Part of a small language model's weights.
Size: width 192, vocabulary 8192.
Architecture: LayerNorm before each block, learned positions, biases, tied embeddings.
Training: a variant of Adam for these matrices, 222M tokens.
Each number is 128 + 32 x the weight over its row's rms, rounded and kept within 0 to 255. Layers, rows and columns count from 0. The size above them is the row's rms in percent of the matrix's.

# layer 18 attention key, 192x192, rms 0.0637, rows 21-125, columns 128-191
size [100  92 110  93  98 108 102 101 105 100  92 110 100  83  80 103 108 100 107  93 111 109  95  99 107  76 104  96 119 112 117  80  89 100  89  81 106 124 105 108 104  83 100 106 111  81 104  93  90 102  99  86 104 111 105 102  94  79 108 103  96  99 100  80 100 108 108 113 104  91  81 104 102 101  93  79  94  83  90 101  86  81  98  85  89  95  92  88  94 105  95  76  70  92  74  88  76  69  99  86  91  83 101  84 100]
[[153  86  81  72 156 127 109 115 106 127 147 107 123 153 136 168 146 150 163 132 138 159  93 158  93 126 184 131 140 118 110 100  85 101 123 143 102 132  95 161 144 160 177 147 109 140 161 153 149 167 142  85  57 106 107 120  99 137 124 158 128 157  65 122]
 [163  62 111  82 113 157 127  83  97 137 165 141 181 146 129 128 131 108 123  88  92 114 123 173 158 128 142 176 210  89  50 140 139  91 144 108 115 118  99 166 131 115 150 155  96 122 122 143 119 175 134 118  73 111 133 188 101  38 135  94 111 159  62 147]
 [131 136  84 142  95 167 121 133 123 135 121 121  74 129 139 113 112 151 108 132 165  98 157 119 140 124  97 100  86 160 153 179 136 138 108 135 103 125 189 148 124 139 144 147 105  93 101  83 165  72  80 115 166 117 153  90 111 175 149 133 157 151 140 128]
 [177 109 116 156  89 126 114  75  79 142  94 157 128  58 100 128 128 160 153 110  64 167 116 132 112 108 139 107 184 170 140 138 150 186 158 163  71  90  80 134 161 109 142 171 105  72 130 115 105 148 101 115  93  90 110 144  87 123 182 150  95 149  99 113]
 [111 170 165 184 152 100  92 177 122 115  96 158 130 107 111 143 106 127 152 134 136 128 155 117 172 112 137 137 108 131 134 161 136 188 108  95 162 150 181 127 115 143  94  64 149 116 131 128 103 113 135 112 109 132 118 106 139 197 131 151 167  82 118 177]
 [ 79 138 144 152 117 121 139 116 131 133 135 135 141 111  79 175 141 113 119 134 132 114  71 104 141 148 130 139 101 163 126 102 136 131 141 126 136 154 115 152 155 135  90 189 109 159  98 181 125 100 177  68 181  85 120 169 137 162 120 201 112  88 138  93]
 [ 75 148 129  91 122 157 102 181 124  91 120 134 146 152  65 133 125 128  81 128 110  89 115 163 131 129 124 214 133 108  84 146 125 140 108 115 157 127 133 103 123 158 128 110 116 127 139  61 150 117 146 148 120 179 149 140 163 138 127 115 162  63 163 142]
 [160 114  95 109 107 168 107 129 107 148 172 122 102  65 182 151 144 166 120 129 164 113 124 184 152 149 145 126 175  91 177 123 112  92 107  72 148 138 118 147 182 199 126 125 165  84 138  92 141 137 116  79  83  92 126 123 148 165 132 144 141 152  89 186]
 [ 72 165 157 147 176 135 156 177 144 100 113 154 103 124  63 145 133  78 107 127 134 112 190 117 131 149  86 153 141 147  75 132 101 173  72 112  70 161 133 116 123 157 112 110 126 160 127 134 141  81  93 131 122 171 163 151 103 130 149  88 150 104 157 140]
 [122 100  96 140  97 121  88 107 146 122 119  84  64 128 155 123 110 125  86  89 137 124 136  90 131 158 115 104  55 163 199 119 155 113 127 182 136 120 178 134 117 111 178 176 141 110 140 128 167 115 130 110 221 151 105  96 151 184 162 117 156 123 131 118]
 [141 101 144  88 143 109  79  83 120  94 129 161 167 149 117 130 130 104 107  92 104 166 139 126  92 128 125 194 148  94  68 115 133  89 151 157 134 113  91 136 129  98 125 116 122 156 174 135 129 151 130 157  87 148 120 176 111  16 140  63 114 117  84 133]
 [121 128 134  92 103 125 108 114 102 142 115 120  97  84  81 146 158 101  77 109 103 187  89 122   7 108  79 156 138 171 179 105 132 139  84 173 122 164 126 105 189 177 111 162 126 114 201 133 119 104 130 122  93 143 117 105 100 103 150 125 110 139 132  97]
 [175 124 117 106 139 148 112 125 103 141 138  96 100 138 112 104 125 137 150 160  94 182 102 158 133  86 158  70 187 152 121  99 163 113 135 135 132  46 134 170 182  61 119 135  85  74  99 119  85 120 134 108 106 101 117 104  74  83 156 112 126 165  84 170]
 [199 108  82 106 182 143 129  76 170 149 154  55 109 125 106  79  94 150 147 148 107 120 139 136  98 124 142 139 190 164 135 111 150 200 115 122  85 104  90 172 101 111 107 135 135 134 136 100 101  94 160  65  75  98 152 108  73  46 219 115 106 141  63 133]
 [185  95  99  71 182 129 141 106 134 141 142  65 101 112 113  85 131 153 131 153 156 109  90 165 128 107 153 111 154 171 151  57 119 155  93 136 103  77  96 160  99 108 122 130 115 148 142 119  77  91 181 134  84  92 132 150 110 105 189 107 158 146  62 127]
 [185 108 116 121 133  95  49 188  74 144 121 100 166 139  57  93 138 155 121 170  93 181 144  75 118 125 148 122 115 140 174 126 141  96 184 140 128  91  99 137 141  81 118 117  90 148 124 146  97 127  98 138 142 112 103 137 135 144 150 109 166 166 154 132]
 [182  81 128 100 136 142 116 145 132 129  79 100  73  82 195  15 178 125 111  99 112 176 140  96 157 162  81 165 118 126 124 130 173 132 164 133 132 171 121 151 101 117 133 161  72 158 206 146  93  74 142 127 167 182 199 116 155  85 139 136 143 122 140 127]
 [ 40 135 179 142 142 137  97 160 122  97  46 144 150 171 143 128 145 109 157 107 113  91 133 155 180 115 131 165  58  82  96 160 116 140  83 133 118 152 125  80  97 157 156 114 133 171 100 112 123 173 134 193 161 121 125 164 143 138 122 110 136  85 179 109]
 [119 153 108 166 100 113  90 139 112 146 131 114 146  64 159 182 120 153 134 138 175  99 142 121 153 164 123 131 122 145 145 103 142 186 167 129 129 188 191 155 123 179 157 187 155 152 122 167  93 147  90  87 169 127 125 138 147 178 118 111 138 167 105 133]
 [172 108 101 107 111 115  80 158  84 175 120 112 136  99  96  64 148 149 118 130 129 182 143 112 147 124  75 138 165 112 138  91 138 102  92 122 116 116  59 109 139 112 147 111  85 173 125 108  92 137 142 121 131 129 145 142 148  89 154 123 165 149 131  97]
 [219 107 108 164 138  76  92 140 144 116 201 105 173  77  85 208 105 138  72 166 151 119 158 134 163 155 111 125 121 162 154 144 109 109 167 112 125  75 110 183 121 146 105  94 131 103 118 163 151 132 124 108  80 115  66 153 107 133 158 121 161 141  76 160]
 [186 132 134 105  99 117 105 124 111 130 144  93 138 187 177 124 112 123 155 153 122 143 105 156 123 104 180 122  67 134 132 156 129 119 160 135 163  90 159 116 115  83 151 121 175 100 147 102 119 153 141 152 138 132  71 128 134 179 135 131 138 130 108 103]
 [232  73  91  80 145 143 138  86 134 120 178  90 110 101 104 112  89 162 133 164 160 162 133 131 107 121 125 131 111 211 133  91 130 152 156 130 154 122 108 161 122  83 139 156 151 100 140 124 112  66 137 126  78 109 138 149 108 112 139 163 151 152 113 160]
 [112 153 155 183  71 115  62 156 106 192 100 180 131 112 129 115  97 143 152 145  89 137 175  94 115 116  99 116 128 116 152 113 123 149  89 159 130 152 165 111 187 128 100 122 147 106 137 129 170 138 108  76 132 137 165 158  66 210 103 154 115 180 181 126]
 [ 55 109 158 160  76 106 121 201  75 126  80 158 117 133  91 128 156 119 108 105 175 112 171 111 163 138  63 119 111 106 127 165  87  84 132 143 131 175 135 117 116 177 119  97 160 157 161 131 180 136 138 153 121 162 175 138 166 134  80 142 170  91 156 102]
 [203 121 129 105 182 164 138 138 126 135 147  54 103 179 112  61 126 154 136 161 115 134 104 155 135 121 145  97 153 143 121 100 136 149 145 153 132  65  93 194  85  77  87 150 136 140 145 140  81 104 181 106  68  88 136 131 106  50 159 121 164 138  65 136]
 [108 137  84 145  61 123  63 106  97 160  98 149 148  41  55 156 110 146 120 121 128 185 166 108 118 124  63  97 147 189 113 141 147 107 129 152 110 160 176 125 189 145 123 106 126 128  92 128 124 165 107  96 183 145 181 131 122 195 175 176 110 174 130 128]
 [126 162 108 128 197 150 187  80 157  88 150 130  99 109 174 115 106 125  61 118 143 106 124  76 114 192  86 164 116  93 142 146 101 122 100 104  82 197  81 132 125 205 133 139 119 144 126 171 143  78 127 145 137 144 144 162 135 122 131 155  67 152 179 126]
 [150 102 146 178 137 124  93  94 112 184 108 134 135 173 138 165 112 161 119 155 144  79 155 137 126 136 185 101 179 103 145 151 150 111 150 116 135  84 156 100 104 121  98 107  97 134 156  93 148 179 141 133 110 117 133  99 120 200 125 100 102 144 107 157]
 [205 168  98  79 129 153 105  79 185 108 172 115  75 109 133  72  98 171 141 112 121 150  87 107  86 132 118 115 119 171 181 143 131 119 134 153 150  96 104 120 103 120 117 134 154 109 134 125  98  51 123 130 180 134 111  95 164  82 102 166  94 152 119 117]
 [ 87 145 141 160 160 195 120  93 135 122  89 128 153 126  24 143 152 118  20 121  71 139 120 143 151 130  55 145 100 112  96 141 130  87 123 150  87  94 126  73 138 142  75 161  65 127 142  98 165 129 128 145 159 121 127 108 142  91 161 102 168 135 158 136]
 [207 106  88 104 124 133 104  83 180 131 160  85 116 160 125  96  76 164 138 162 128 154 128 101  82 108 129 112 122 163 132 127 124 149 164 152 130 117  98 145 107  72  99 125 197 142 159 132 108 121 180  94  88  95 116 129 130  62 122 101 128 178 100 128]
 [111 167 136 125 102 131 177 127  99 130 163 187 109 118 185 108 142 107 134 110 122  99 146 150 157 153 101 131 127  93 143 142 146 111 100 118 125  98 165 144 154 171 166 142 117  94 125 121 173 121  91  64 138 155  99 121 102 184 137 159 113 108 118 123]
 [150 161 137 178 128 151 190 134 169 118 138 179 114 130 107 147 148 178 136 125 174 143 130 110 206 195 125 122  84  78 178 180 105  87 143  97 125 139 109 146 107 119 114 177 137 129  92 198 147 113 105 142 186 108 127 148 145 162  61 151 139 156 199 146]
 [ 87 175 157 142 163 185 176 116  99 161 129 162  90 106  97 131 128 124  85 100 161 144 163 122 152 164 101 147 106  98 150 135 109  96 101 123 155 133 122 126 143 177 173 155  70  98  81 132 145  86  72 166 199 130 161 123 141 178  84 173 139 152 191 145]
 [179  75  82 114 174 123 160 119 157 109 173  46 110 162 155  71 115 131 146 130 108 127  90 103  86 125 137 138 147 136 111 118 125 172 177 136  81 141  59 174 100  91 103 111 140 154 146 146  73 113 151 117  91 132 129 117 130  22 163 114 113 125  93 123]
 [ 65 135 139 147 177 166 131 138 135 121  98 118 175 163  89 169 101  80 140 141 128 124 131 138 180 151 150 176 128 108 146 159 122 138 119 104 151 164 109 100  67 147 124 132 141 114 125  75 131 151  90 156 175  67 109 139 154 158 102 135 122 106 176 117]
 [199  77 135 130 121 137 153  97 135 133 128 126 125  88 206 119 138 111 122 108 103 147 104 103  62 101 126 142 115 148 150  53 174 208 141 160 122 135 151 137 179  83  96 184  55 120 147 158  79 122 146  78 160 162 178 116 109 160 149 119  92 134 122 149]
 [101 139  97 157 163 150 107  71 105 154 104  92  76 143 139 128 132 107  82  80 111 109 151 101  52 146 105 191 131  92 148 147  86 175 113 130 103 128 154 110 129 197 141 191 135 100 199 125  86 102 102 155 109 186 140  76 109 132 143 102 102 193 153 189]
 [128 130 120 128 108 106  91 130 112 126 142 138 199 150 128 158 128 157 133 130  67 181  61 136  98 100 125 124 132 136  73  96 112  84 130 152 142 151 110 154 177  95 100 171 134 166 127 170  64 179 130 149 139 126  90 140 124  47  82 181 103 141 118  84]
 [128 124 123  76 171 187 194  92 116 132  97 140 101 152 195  57 159 158 136 134 137  85  90 187 188 188 156 129 161 113 116 137 122 113  86 125 122 150 145 111  68 112 159 190 117 124 157 107 173  79 164 101 130  53 129 133 116 175 120 129 155 147 176 100]
 [205 109 115  88 164 135 197  96 183 122 204  43  98 145 191  60 109 141 121 162 152 139 138 128 118 144 128 109 129 154  77 165 169 178 191 118 141 144 114 180  69 110 140 104 154 140 145  89 117 105 175 154 112 103 138 145 144  77 150 133 138  99  56 130]
 [201 118 101 100  96 131 164  88 163 154 141 130 111  96 171 141 104 151 122 166 150 140 164 145 171 106 147  93 143 125  73 158 167 139 155  99 128 107 191 156 134 100 155 121 133  77 143 100 119 110 145  96  95 133 146 130 128 120 159 121 148 160  64 210]
 [191 137 115 123 136 123 118 155  95 145 151 119 115 124 137 117 115 139  91 129 144 176 165 191 148 142 125 149 154 100 132  77 100  91 152 150 214 162  66 167 138  91 227 182  92  85 167 128 111 107 134 168 130  96 117 129 150  62  40 139 120 204 158  78]
 [121  84 102 128 127  81 106 132 147 149 168 136 170  91 114 163 147 146 105 103 145 116  68 147 129 114  91 117 117 129  65 128 142 117 172  83  96 127 141 157 103 124 173 136 142  98 142 178 147 111  85 144 155  92 103 223 182 101 149 126 121 179 131 128]
 [114 117 175 125 131 136 139 100 115 156 116 131 188 156 166 119 131 120 191 113 124 141 133 131 147 138 169 164 116 156 124 114  83 164 175 196 157 147 103 143 143 138  87 142 101 115 158 126 119 169 158  65  85 131  98 141 115 125 124 119 135 147 148  99]
 [148 126 118 152 144 117  58 173 101  97 150 115 109  76  77  60 108 200 116 159 171 154  99 125 134 181 117 140 141 147 214  91 160  78 124 131 141 121 130 147  51 173 121 122 132 126 132  65 121 111 179 142 180 163 187 146 161 141 150 109  98 146 150 130]
 [102 138 149  80 113 118 195 194 161 142 133 194  80 117 158 177 191  97 157 149 186 103 160 121 142 134  98  87 114 130 127 156 123  97 159 101 110 148 111 126 190 109  79 181 118 121 138 158 140 100 139  67  73  50  97 129 108 129  84 153 135 169 109 123]
 [186 113 149 140 120 181 133  30 114 170 123  54 139 172 192  99  89  95  85  92 105 120 166  99 103 131 172 134 118 152 124 115 111 179 196 181 151 116 150 123  77 132 156 103 147 144 145 103 127 196 123 123 111 143 139  98 100 112 161 114 142  62 145 142]
 [156 130 108 178 142 158  60  65  90 135  92 116 120 140 185 114 106 145 113  66 117 132 137 113 119  87 189 158 135 127  96 105 134 172 102 142 146 140 161 124 125 137 196  94 100  89 122  98 129 164 113 176 124 184  99  78 144  82 171  91 112 111 145 135]
 [169 101 141 110 119 202 153 151 146 138 128 119  95 141 140 136 144 120  23 136 144 133 143 125 162 160 141 129 140 115  88 112 125  64 213 117 177 149 109 115 130 148 148 174 132  58 133  78 151 105 131 110 143  55 123  81  97  62  86 122 137 159 146 160]
 [171 163 188 115  84 114 130  81 110 177 123  86 139 135 144 137 141 186 182 163 181 158 120 130 154 153 159  92 124 144 159 148 114 105 157 161 138 141 109 189 141  89  82 126 127 129 118 106 132 121 187  72  56 110 116  99 124 115 139 132 139  83  90 139]
 [ 96 197 141 140 146 117 149 173  79 139 157  97  92 100 116 172 152 152  58 108 201 136 103 151 112 173  94 144 138 128 133  82 104 140 141 128 145 177 151 123 119 133 109 139 148 106 101 176 142  70 129 114 121 132 171 102 110 186  66 197 110 160 144 106]
 [115 121 119 132 110 159 153 113 117 131 140  83 111 159 148 158 135  94 105  88 100 106 134 114 133 144  77 138 122 151  77 132 113 135 149 157 103 116 114  82  97 161 120 167 128 153 120 183 142 145 148  99 103 149 137 169  74  61 162  92 121 173 100  89]
 [112 139 156  88 149 112 140 120 104 102 194  57 165 132  57 112 125 124  46 106 176  89 102 138 101 174  47 130 109 125 147 144 114 128 139  87 108 169 158  99 136 201 106  84 207 151 120 137 154 134 113 140  92 165  97 201 102 106 175 118 108  82 162 166]
 [151 163 145 117  98  57 136 138 160 152 143 140 143  98 126 137 151 139 170 124 168 151 201 118 147 155 156 139 146 125 166  92 125 199 142 121 106 151 131 118 161 124 124  92 117 130 132 138  93 100  80 123 132  93  82 124  79 105  94 164 143  96 123  92]
 [ 78 101 152 163 123 121 131 169 166  92 177 118 135 119  74 127 146 133  39 138 135 108  70 125 116 169  83 117 108  76 145 151 145  99 147  69 140 103 145  64 153 134 123 117 152 119 111 172  47 135 105 141 198 158 117 143 109 138 117 107 148 109 124 141]
 [ 98 123 136 141 138 126 147 137 163 125 139 158 101  93 167 126 150 126 129 143 149  76 125 121 159 109 152 114 162  72 125 128 164 110  54  97 117 119 168  63 115  98 138  93  75 120 138  95 158  84 111 128 162 152 129 137 142 146  99  91 127 176 101 188]
 [165 150 170  95 139 131 134 166 124 145 127  93 141 153  94 163 116 152  96 137 159 124 120 176 148  99 154 124 129 142 172 144  92  83 120 136 144 111  64 213 146  80 148 159 134 172 160 120 132 140 131 182  73 104 117 111 171  67 108 146 144  72 115 115]
 [120  82 156 144 115  98  69 165  98 144 116 144 167 132 123 128 123 187 129 175  96 155 141 158 174  99 177 115 120 127 105  95 128 134 179 122 159 134 129 165 181  65 134 138 124 116 104 135 106 113 104 133 129  61  99  76 181 185 114 146 167  94  83 171]
 [174 100 118 147 108 133  66 128  82 146 137 113 147 170 108 117 124 180 123 130  97 154 121 170 129 131 139 106 124 164 143 131 118  81 154 147 126 120  73 189 186  70 138 168 150 139  97 125 109 137 163 142  83  85  98 112 146  75 156 137 161 112 106  97]
 [112 106 136 169 104 101 102 152 133 106 131 177 126 100  46 125 130 158  88 127 140 176 139 102 165 129 106 118  91 120 161 149 140 114 157  97 121  87 134  78 131 122 160  97 124 109 165  78  77 119  89 166 201 102  91 115 166 185 107 142 153  96 137 143]
 [149  71 114  99 128 183 165 110 126 108 147  84 129 139 161  90 147 147 133  94 166  82 137 138 113 112  90 111 135 111  67 122 159 131  75 120 161 133 175 102 127 120 171 117 136 139 130 114 157 117 132 172 159 148 154 164 130  98  96  85 130 183 163 169]
 [120 124  82 103 168 154 122 177 162  90 134 166 111 125 115 110 128  70  76 101  89 114 126 120 121 102 104 171 139  80  84 129 149 121  92  77 147 135 162  77 105 169 158  93 104  81 137 101 150 129 101 184 215 189 136 127 152  97 121  91  79 145 199 149]
 [178 119 133  87 165 131 164 144 161 129 161 132  52 138 193 109 142 107 142 135 146  92 134 128 109 127 174 102 158 102 167 191 140  49 145  93 158 190 133 125 137  58 152 114 110 114 153 130 171  66 116 126 148 113 122  78 135  71  82 127  92 130 125 148]
 [ 72 110 140 175 128 183 121 104 186 166 113 140 173 198 102 110 120  91 102  92  58  89  91 118 143 179 115 144 145 140 147 181 128 142 120 180 116  89 114  97  38 190 104 126  65 129 152  69 142 132 123  96 138 172 123 173 102 121 178 113 139 131 142 127]
 [ 41 155 135 144 108 135 146 133 179 123  59 138 144 121 121 155 128  58 138  94 173  95 108 100 155 116 131 123 108 101  83 195 137 136  71  98  84 149 187  98 118 166 139 109  79 158  99 141 150 142 113 119 166 168 131 173 104 202 175  91 125 153 135 113]
 [151 159 115 142 116 144  79  79 135 134 144 107 113 140 113 106 133 145 205 144 114 137 137 134  84 127 194  76 142 156 161  73 154 136 129 140 104 135 157 161 121 104 148  83 156 130 117 118 127 120 101 119  58  75 132 143  86 176 128 160 131 142  91  93]
 [ 88 101  91 111 131 126 155 135 147 121  92  83 160 185 118 143  94  76 130  85 115 138 107 126 114  95 130 124  93 163 117 160 126 147 141 113  52 160 100 183 150  94 121 144 121 176 111 191 123 125 112 175 126 127 104 162 122  60 163 147 113  78 106  71]
 [103 153 155 122  78 143 136  72 144 158 101  93 162 159 134 140  98 150 159 105  80 155 160 106 131 132 139 141 125 170 132 105 142 218 161 162  68  94 122 161 160 146  48 143 142 129  92 161  84 153  92  70  98 102 112 102  67 143 165 156 124  65 115 107]
 [146 154 145 129 109 141 133  79 105 187  98 112 150 169 159 103 121 153 184  96 129 140 153 140 128 125 170 159 113 155 129 114  79 185 140 210 127 139  94 140 139 123 117 139 115 121 123 105 132 169 137  79  38 129 122 108  91 131 132 163 143 101 143  92]
 [177 183 109  89 134 161 141 111 144 114 112 143  73 142 102 164 125 129 137 109 153 189  94  93 129 133 193 124 128 141 133 140 164 124 160 103 155 120 146 164 117 161  88 164 133 123 146 110 114  99 128 140 210  82 147  67 129 168  89 126  54 123 182  94]
 [139 160 116 155  92  69  89 149 135 197  84 115  96  94 126 128 112 168 110 113 153 143 237 115 146 127 103 153 153 142 142 124 150 172 103 120 110 178 166 189 146  93 185 138  94  79  92 108 120 102  81 154 143 113 149  81 118 119 140 170 141 117 156 144]
 [111 150  95  96 141  84 144  98 159  87 128 160 156 105 146 117 100 119 203 138  94 124 140  90  90 121  83 189 134 144  85 138 177 195  95  87  70 125 141 144 153 126  57  93 153 122 107 186 107 177 118 110 170 186 148 128 110 102 183 160 106  43 144 108]
 [146 102 136 147  93 139 125 131 154 193 134 142 104 106 165 143 166 154 157 147  96 129 160 125 168 136 102 110 130 153  90 147 143  86 156 146 170  92 117 154 126 101 117 159  65 135 110 106 144 128 167  68 154 123 158 103 144 166 128 143 134 144 133 144]
 [155 158 110 129 125 127  82 135 156 130 131 187 125 125 134  95  75 109  89  91  95 159 150 139  64 113 156  92  89 129  98  89 161  65 127 140 200 114 161 118 138 138 118  98 105  75 160 126 115 132 132 137 155 222  96 129 143 108 126  75  92 100 112 148]
 [153  82 135 119 138 122  87 105 105 128 166 141 147 178 189 132 130 115 216 110  89 141 146 130 147 121 195 146 179 109 114  75 166 140  82  97 143 141 111 154 119  63 171 202 103 130 144 174 128 141 180 118  66  65 156 169 160 104 129 110 118 150 119  55]
 [126 149  88 134 144 149 102 141 165 129 133 185 129 133 129 115 133  91 130  73  96 158 141 149 104 160 143 130 139 121  96  67 122 138 107 153 189 131 163 120 125 140 112 110  93 121 199 148 115  92 122 102 104 195  91 147 150 187 161  90 100 163 136 128]
 [180  95 130 127 134 101 124 125 140 141 177  61 140 148 150 141  75 158 173 153 109 123 136 146 102  90 198  83 151 154 119 105 176 130 123 121 120 164  88 184 107 116 175 110 125 125 103 112  87 191 130 132 135 126 135 142  97   4 115 127 120  63 114 125]
 [124  89 150 162 143 125 103  51 131 153 151 108 191 164 163 150  57 115  87 117  74 125 114 145 128 113 152 217 154 143 117 104 141 141 180 117 154 146 113 157 154  78  86 167  64  90 126 102  73 178 116 130  70  72 109 144 111  78 106 161 134 135 142 123]
 [142  44 135 127 123 129 136  93 130 127 178 108 145 160 141 156 124 173 142 145 140 133 135 102  83 132 159  85 158  93 119 125 107  79 156 122 101 133  75 123 117 142 178 153 173 116 132  89 156 211 203 146 180 127 120 107  98 138  81 185 118  64 112  98]
 [166  85 125 118 141  97 118  77 120 121 161  75 180 166 169 160  73 155 153 106 117 140 104 136 103 152 127 157 164 142 126 154 136 134 197 115 129 125  74 116  91 117 112 206 109 111 131 100 100 181 110 153 112  84 114 120 117  49  62 154 130 111 154 159]
 [108 109 110 143 130 117 120  49 126 143 124 162 159 120 113 143  95 148 151  72 100 167 122 142  95 109 172  88 153 151 113  89 108 146 123 164 152 126  86 100 139 171  79 149 122  98 118 138 125 177 134 144  84 124 119 186 160 167 129 148 125 140 110 170]
 [169 113 122 101 136  62 111  93 105 120 172  98 164 144 185 160 114 116 170  76 118 151 117 141  77 137 150 122 172 184 138 114 117 157 155 111 139 151 108 143 122 124 110 179 128 146 157 135  81 143  96 136  67  87 109 171 109  48 116 124 125 102 164 159]
 [113  88  95 147 121 129 145  56 142 154 114 132 200 124 104 173  80 157 143 141 121 146 141 102 106 131 120 144 129  93  86 144 139 115 123 172 112 129 106  58 102 178 107 124  89  93  63 133 131 176 115 134 187 123 161  99 118 209 122 198 116 128 101 115]
 [104 134 140 175 104 150 122  79 166 152  66 139 128 109 138 105  75  72  54  91  70 107  97 147 157 157  76 225 168 120 135 137 142 118 170 133 106 116 174 126 164 103 136 137  77 119 107  59 139 158  97 134 154 151 122 105 112 112 120 119 129 117 138 165]
 [155 131 107 105 140 130  96 172  95 105 157 115 100 163 155  72 145  66 180 109 155 147 137 132 152 168 123 121 159 133 128  93  97 118 140  92 108 118 136 171 121 107 139 185 122 112 149 106 118 115  80 171  40 153  84 135 122  91 117  40 132 140 133  94]
 [ 65 144 137 126 107 170 131 132  50 112 106 151 118  83 114 126 118  89  53 101 151 122 164 140 141 163  65 132 109 147 152 150  93 113 131 124  88 124 181  97 147 142  55 162 186 111 112 115 125 116 139 153  92 109 165 134 110 203 138 155 157 127 158 161]
 [167  98 145 100 168 106 117 167 129 116 131  74 146 176 157 121 135 108 131  91  84 141 130 150 138 175 127 153 157 142 118 100 120 107 127 113 157 151 101 186 116 101 165 170  86 166 180 180 102  81  91 116 145 154 110 125 117  49 141  39  92 159 133 103]
 [156  84 152 151 114 188 136  87 103 166  98  77 147 146  79 160 142 111 138 158  94 141 183 116 180 164 126  88 111 137 155 179 148 185  96 147 110 158 129 110  98 128 141 166 122 141  80 149 106 152 117 123 171 102 183  87 163 204 123 116 154 153 129 131]
 [120  80 124 160 155 144 115  66 140 159 119 106 159 155 168 166 120 113 120 106  74 129 114 124 177 192 146 182 227 113 114 116 124 144 125 111 117 159 113 158 151 116 129 197 108 159 120  91 136 195 176 102 158 120 154 147 117 144 171 156 101 142 138  98]
 [139 183  81 112 127 124 110 165 132 116 101 195 111 108 117 135 170 121 179 111 109 140 175 140 101 120 154  81  93 133 131  89 151 152  47 125 166 116 182 120 121 154 125  85 120 154 152 206 128  45 133  99 111 149 149 129 129 216 138  81 101 144 122 113]
 [ 76 124 136 157 124 167 124 127 148 126  83 174 136 129 114 126 108 133  89 129  93 114 138 118 121 154 122 206 124  77 101 128 147 119 132 119  82 134 137 105 146 117 125 116  87 135 104 127 156 148 162 116 197 185 138  83 118 205 196 125  82 135 116  98]
 [ 99  76 133 132 135 115 110 133 107 122 182  68 190 189 128 141 115 139  95 121  97 148 152 164 120 169 127 150 154 138 100 126  88 121 154 117 212 221  32 108  92 101  53 214 132 139 168 178 113 133 102 145  87 110  91 146 174 126 139  85 121 212 148 137]
 [165 145 121 119 137  95 137 152 145 127 209 144 114 137 122  90 143 130 160 101 166 157  90 139 129 100 128  71 153 135 124 100 117 120 144 141 199 145 113 132 134 143 127 116 145  96 141 105 102 115  96 161  89 104  94 209 141  66  75 152 172 163 140 150]
 [111 100 131 153 127 124 146  61 124 145 104  87 152 134 125 171  46 113 126 155 102 104 115 134 163 152 108 184 161  88 106 131 146  93 135 132  57 130 110 128 134 129 159 149  61 103  68 112 130 182  97 130 191 147 151  82  64 132 143 170  96 102  99  93]
 [168 127  70  85 121  91 132 113 193 129 128 102 146 123 148 178 116 198 231 180 133 150 135 127  84  71 187  53 130  91  79  91 181 107  85 120 136 102  99 163  88 145 159  84 114  97  96 146 113 149 138 144 150 129 175 134 116 120 101 128  92  89  96 124]
 [105 139 138 125  70 148  77 160 144 152  73 147 126 116 116 107 103 110 125 159 107 118 182 131 113 139 152 126 119  94 108 102 167  85 127 127  62 175 156 128 125 140 199 109 111 115  86  96 149 138 126 127 166 191 165  80 115 145 171 113 101  75 108  81]
 [113 115 152 119 143  73 135  53 136 137 161 145 124  98 137 108  97 179  62 124 111 141  61 122 113  68 166 172 129 133 140 132 165  94 139 162 159  93 135 128 146 112 145 112  85  78 113 125 160 153 174 145 145 101 107 154 122  56  98 190 140 112  99 174]
 [142 135 101 149  93 200 106 167 178 167  73 124 105  87  96 136 140 145  93 172  86 120 131 147  76 103 116 112 151  88  63 134 143 149 130 124 112 146 139 163 133 157 138  38 130 148 103 101 125 137 121  84 185 172 170 126 127 125 216 109 118  87 124 135]
 [ 72 167 134 132 107 167 147 154 160 156  82 141  72 129 144 121 129 111  89 158 118  71 116 148 176 139 103 213 200  85 125 129 118 105 141  83  75 129 161 159 182 115 142 106 126 155  98  75 153 160 134 115 135 133 158 117  99 135 164 119 115 102 149 109]
 [143 160  78 120 136 132  92 116 194 153  97 109 137 138 116 181 105 127 162 114  94 147 162 142  94 125 154  82  99 121  89 109 179 140  95 160 196 123 161 125  99 172 125  45  89 111 129 158  95 124 128 102 163 185 153 112 130 183 138 109  99 110 121 127]
 [118 154  71  96 155 161 122 214 158 102 132 123 110 157 113 104 127 165 143 177 169 133 116 103 115 117 130 173 136  93 107 128 191 109 135 112 149 133 141 130  93 157  87  76 114 125  73 173 183 138 106 150 107 121 129  80 167 150 124 111 116 155 122  77]
 [ 68 135  87 156 114 186 137 129 147 135  84 217 125 110 106 149 143  99 134 130 118 112 154 113 155 147  84 139 175  65  85  92 124 136 101 119  96 110 155  96 159 153 121 102 151 137 123 117 171 106 153  81 138 147 157 126 117 240 169 156 104 131 116  88]
 [144 129 173 108 119  44 185 150  84  79 193 222 102 116 131  85 198 178 110 169 154 135  98 134 131 121  90 140 108 109 179 122  85  76 152 125 140 170 110  89 141 120 133 109 160 133 154 170 152  95 151 148 137  66 105 121 112 156 106 191 137 130 119 128]]